python train.py --n_layer=15 --d_model=256 --n_head=4 --n_kv_head=4 --head_dim=64 --d_mlp=704 --vocab_size=8192 --activation="swiglu" --norm="layernorm" --norm_place="pre" --norm_eps=1e-05 --positions="learned" --qk_norm=false --attn_scale=0.125 --bias="all" --tie_embeddings=true --parallel_block=false --init="normal" --init_std_qkv=0.0312 --init_std_o=0.00571 --init_std_up=0.0312 --init_std_down=0.00571 --init_out_by_depth=true --optimizer="adamw" --lr=0.00105 --beta1=0.9 --beta2=0.95 --weight_decay=0.036 --lr_head=0.00266 --warmup_steps=225 --schedule="wsd" --decay_fraction=0.716 --decay_shape="linear" --final_lr_fraction=0.0 --batch_tokens=[8192, 16384, 32768] --seq_len=256 --doc_mask=true --z_loss=0.0001 --train_tokens=245500000 --steps=15817 --dataset="wikipedia_en"
Each number is 128 + 32 x the weight over the matrix's rms, rounded and kept within 0 to 255. Layers, rows and columns count from 0.

# layer 6 MLP down (transposed), 704x256, rms 0.12, rows 214-217, columns 128-255
[[162 114 132 113 144  45  81  85 135  99 119 132 145 122 160  85  85 155 138 111  75 100 138 133 146 116 110 172 124 162 131  93 110 115 212 144 146 138  76  86 142  63 155 180 158 135 132 132 156 109  95 126 160 168 185 106  43 117  96 114 164 143 169  72 139 114 157 138 105 140 130  91 193 145 137 174 118 150 148 124 169  95 167 118 124 137 155 101  75 131 108 155  99  86 122  98  94 107 133 168 128 147 126 156 122 164  56 110 100 138  93 130 165 102 139 135 114 146 214  97  84  99 171 148  67 147 136 150]
 [152 141 160 121  85  58 123 192  97 133  93  96 110 120 154 118 101  65  99 145 182  80 101 171 133 135  92 127 175 140 157  73  97 136 142 122 116 168 165  86 102 119  89 126 120  84 138 151 197 151 124 142 157 147  85 150 145  93 113 115 178 154  77 104  79 124 165  89 162 110  87 123  82 111 177 132  98 129 148 121 126 167 109  96 135  69 134 130 120 148 101  65 112  78 127  73 125 123 125 114  97 147 119  97 174 154 102 187 105 152 161 223 136 158 170 140 121 156  86 101 188 123  81 139  82 110 102 102]
 [ 99  95 158 143 126 141  80  66 144 168 110 108 120 178  79 110  77 142 160  51  28 104 121 112 160 155  90 136 109 125 113 154 105 121  65 143 154 115 144 132 102  95 134 141 116 132 143 148 125 162 165  98 135 127  73 163  56 180  71  66  98  64 173 117  61 130 118 150 145  98 154 151 134 147 122  82 212 141  74 150 138 126 176 132 144  41 117 132 107 131 165  62 124 127 144 132 177 106 120 125 108  90 140 144 195  82  55 131  92 185 155 140 102 125 180  94 152 154 100  99  98  96 181 155 104 160 137 127]
 [129 157 105 122 145 169 118 107  80 135 200 143 110  73  95 105 159 128  77 144 107  83 164 109  96 125  86 107 156 207 140 136 127 148 135  80 120 133 147 133 138 177 142 195 112 131 195 130 130 142 151 176  87  89 117 116 185 172 129 145 121  74 163 189 127 112 167  93 139 133  98 114 178 125 218 162 155  51 147 126  94 167  99 166 152  68 111 133  66 108 119 130 133  94 151 154  78 126 180 156 119 145 142 177 120 120 169  98 136 107  80 142 105 170 152 116 116 119 125 186  35  76 132  99 134  99 138 144]]
# layer 6 MLP gate, 704x256, rms 0.126, rows 215-218, columns 128-255
[[ 94 161 142  95 145 172 145 114 113 169 134 181 120 155 161 134 170  97 191 154 142 104 178 140 106 134 173 120 129 169  87  69 100  98  93 137 193 113 110 105 138 162 117 149  97 134 114 131 126 119  92 163 121 107  99 125 106  95 122 181 149 143 224 152  95 144 125  87 112 154 176  92 125 113 102 180 130 135 137 145 110 103  91 129 107  63 138 144  99 144 120 120  80 195  82 166  53 116 143 163 133  91 130 130 110 135 162 116 116 148 156 111 126 139 147 131 119 148  79 125  51 162 124 138 123 207 152 151]
 [194  87 139 164 155 129 115 143 125 118 164 207 116 165 163 135 107  33  48 128 187 102 113 169  81  90 107 114 105 126 169 139 119 175 144  80  48 109 115 141  90  59 156 144 119 183  67  87 145 112 131 151 159 164  99 180 137 136 140 133 138 114 149 193 150 156  77  64  62 197 155 105 106 155 142 148 120 125 121  54  63 144 153 150 157 143 134 121 125 154 149 106 190 151  66 106  65 164 119 116 113 108  71 165 147 151 149 191 161 114 139 194 140 116 104 170 103 195  58 190 156 102 120  86 126 164 153 125]
 [110 150  98 122  82 111 177 136 124 170 144 117  60  66  89 160 164 127  94 116 152 150 144 110 136 141 109 143 112 160 146 105 109  73 151 148  98  97 143  71 141 155 132 174  89 104 163 108 165 108 118 125 148 123 164  64 217 179 153  92 113 151 158 204 168 146 175 113 169 149 180 162  93  96 137 180 140  53 138 127 104  57 132 130 134 146 154 168  87  51 160 121 100  74 154 158  86  89 145  80  99  85 163 201 113 120 136 154 163 122 144 149 182  72 100 144 141 124 120 160  97  90 108 115 132  67 154 130]
 [ 92  76 158 122 121  96 155 191 108 128 131 116 165 139 119 156 154 153 193 132 134 173  80 191 122 159 151 142  96 126  94  99 140 124 163 135 141 173 116 191 108 130 182 116 129  69  82 121 118 104 124 114 183  84 112 132  72 115 196 151 115 133 170 127 115 150 136 143 166  96 134 110  99  85 154 148  99 124  87 101 129 133 132 173 132 123 126 144 123 129  74  86 130 155  89 147 140 110 140 107 146 110 150 138 122  79 143 144 100 144  92 103 151 143 147 121 112 144 133  81  65  97 210 119 178 114 147 132]]
# layer 6 MLP up, 704x256, rms 0.122, rows 215-217, columns 128-255
[[153 151 142 208 130 194  83 116 119 145 103 191 141 158 126 117 119  70 147 115  63 100 202  99 180 129  71 135 118 113 134 151 150 129 106 137 188 111 103  92 109 185  62  56 136 138 139  91 124  66 107 117  81 112 110 104  96 154 192 108 124 139 174 140 102  90 143 118 127 131 147 113  97  72  96 135  86 156 146 142 106 122 149  79 134 128 139  85 145  97 196 111 107 169 155 162 131 122  99 145 104  69 167 148 106 121 103 103 144 148 126 115 175  92  88  68 147  92 201 134  56 139 134 136 153 146 129 125]
 [164 154 163 149 117  75 134 117 125 137 124 105 125 152 166  97 136  76 123 141 120 110  81 161  93  88 176 173 156 110 176 168 122 129 175 157 108 111 153 134 105  98 112 176 169  82 169 129 157 166  83  96 215 140 131 141  68 133 115 110 123 126 140 116 127 116 168 105  90  80  73 198 150 113 167  85 146 155 185 128 120 133 101 120 153  92 112 106 176 121 155  67 164  68 164  88 166 136 161 117 176 147  64 155 147 110 171  85  73 178 115 163 143  98 133  83 105 149 137 143 132 106 163 108  99 154 139  75]
 [ 95 151 123 116 186 103 121  96 140 103 147  57 177 140 113 132 116 128 180  93 115 167  94 138 125 151  81 141 179 122 141  93 121 129 116 186  98  85 116 149 135 201 137 134 181 128 111 158 161  74 129  74 159  84 152  73 123  75 118  29 128  76 141  97 168 112 100 140 115 188 131 153 197 166 111 116 146 126 153  76 138  66 141  93  93 153 146 166 155 107 162 149 178 148 132 200 132 150 138 117 137 160 114 105 117 154 221 100  78 178 178 138 141 154 132 147 114 123 155 120  73 108 120 150 160 159 108 139]]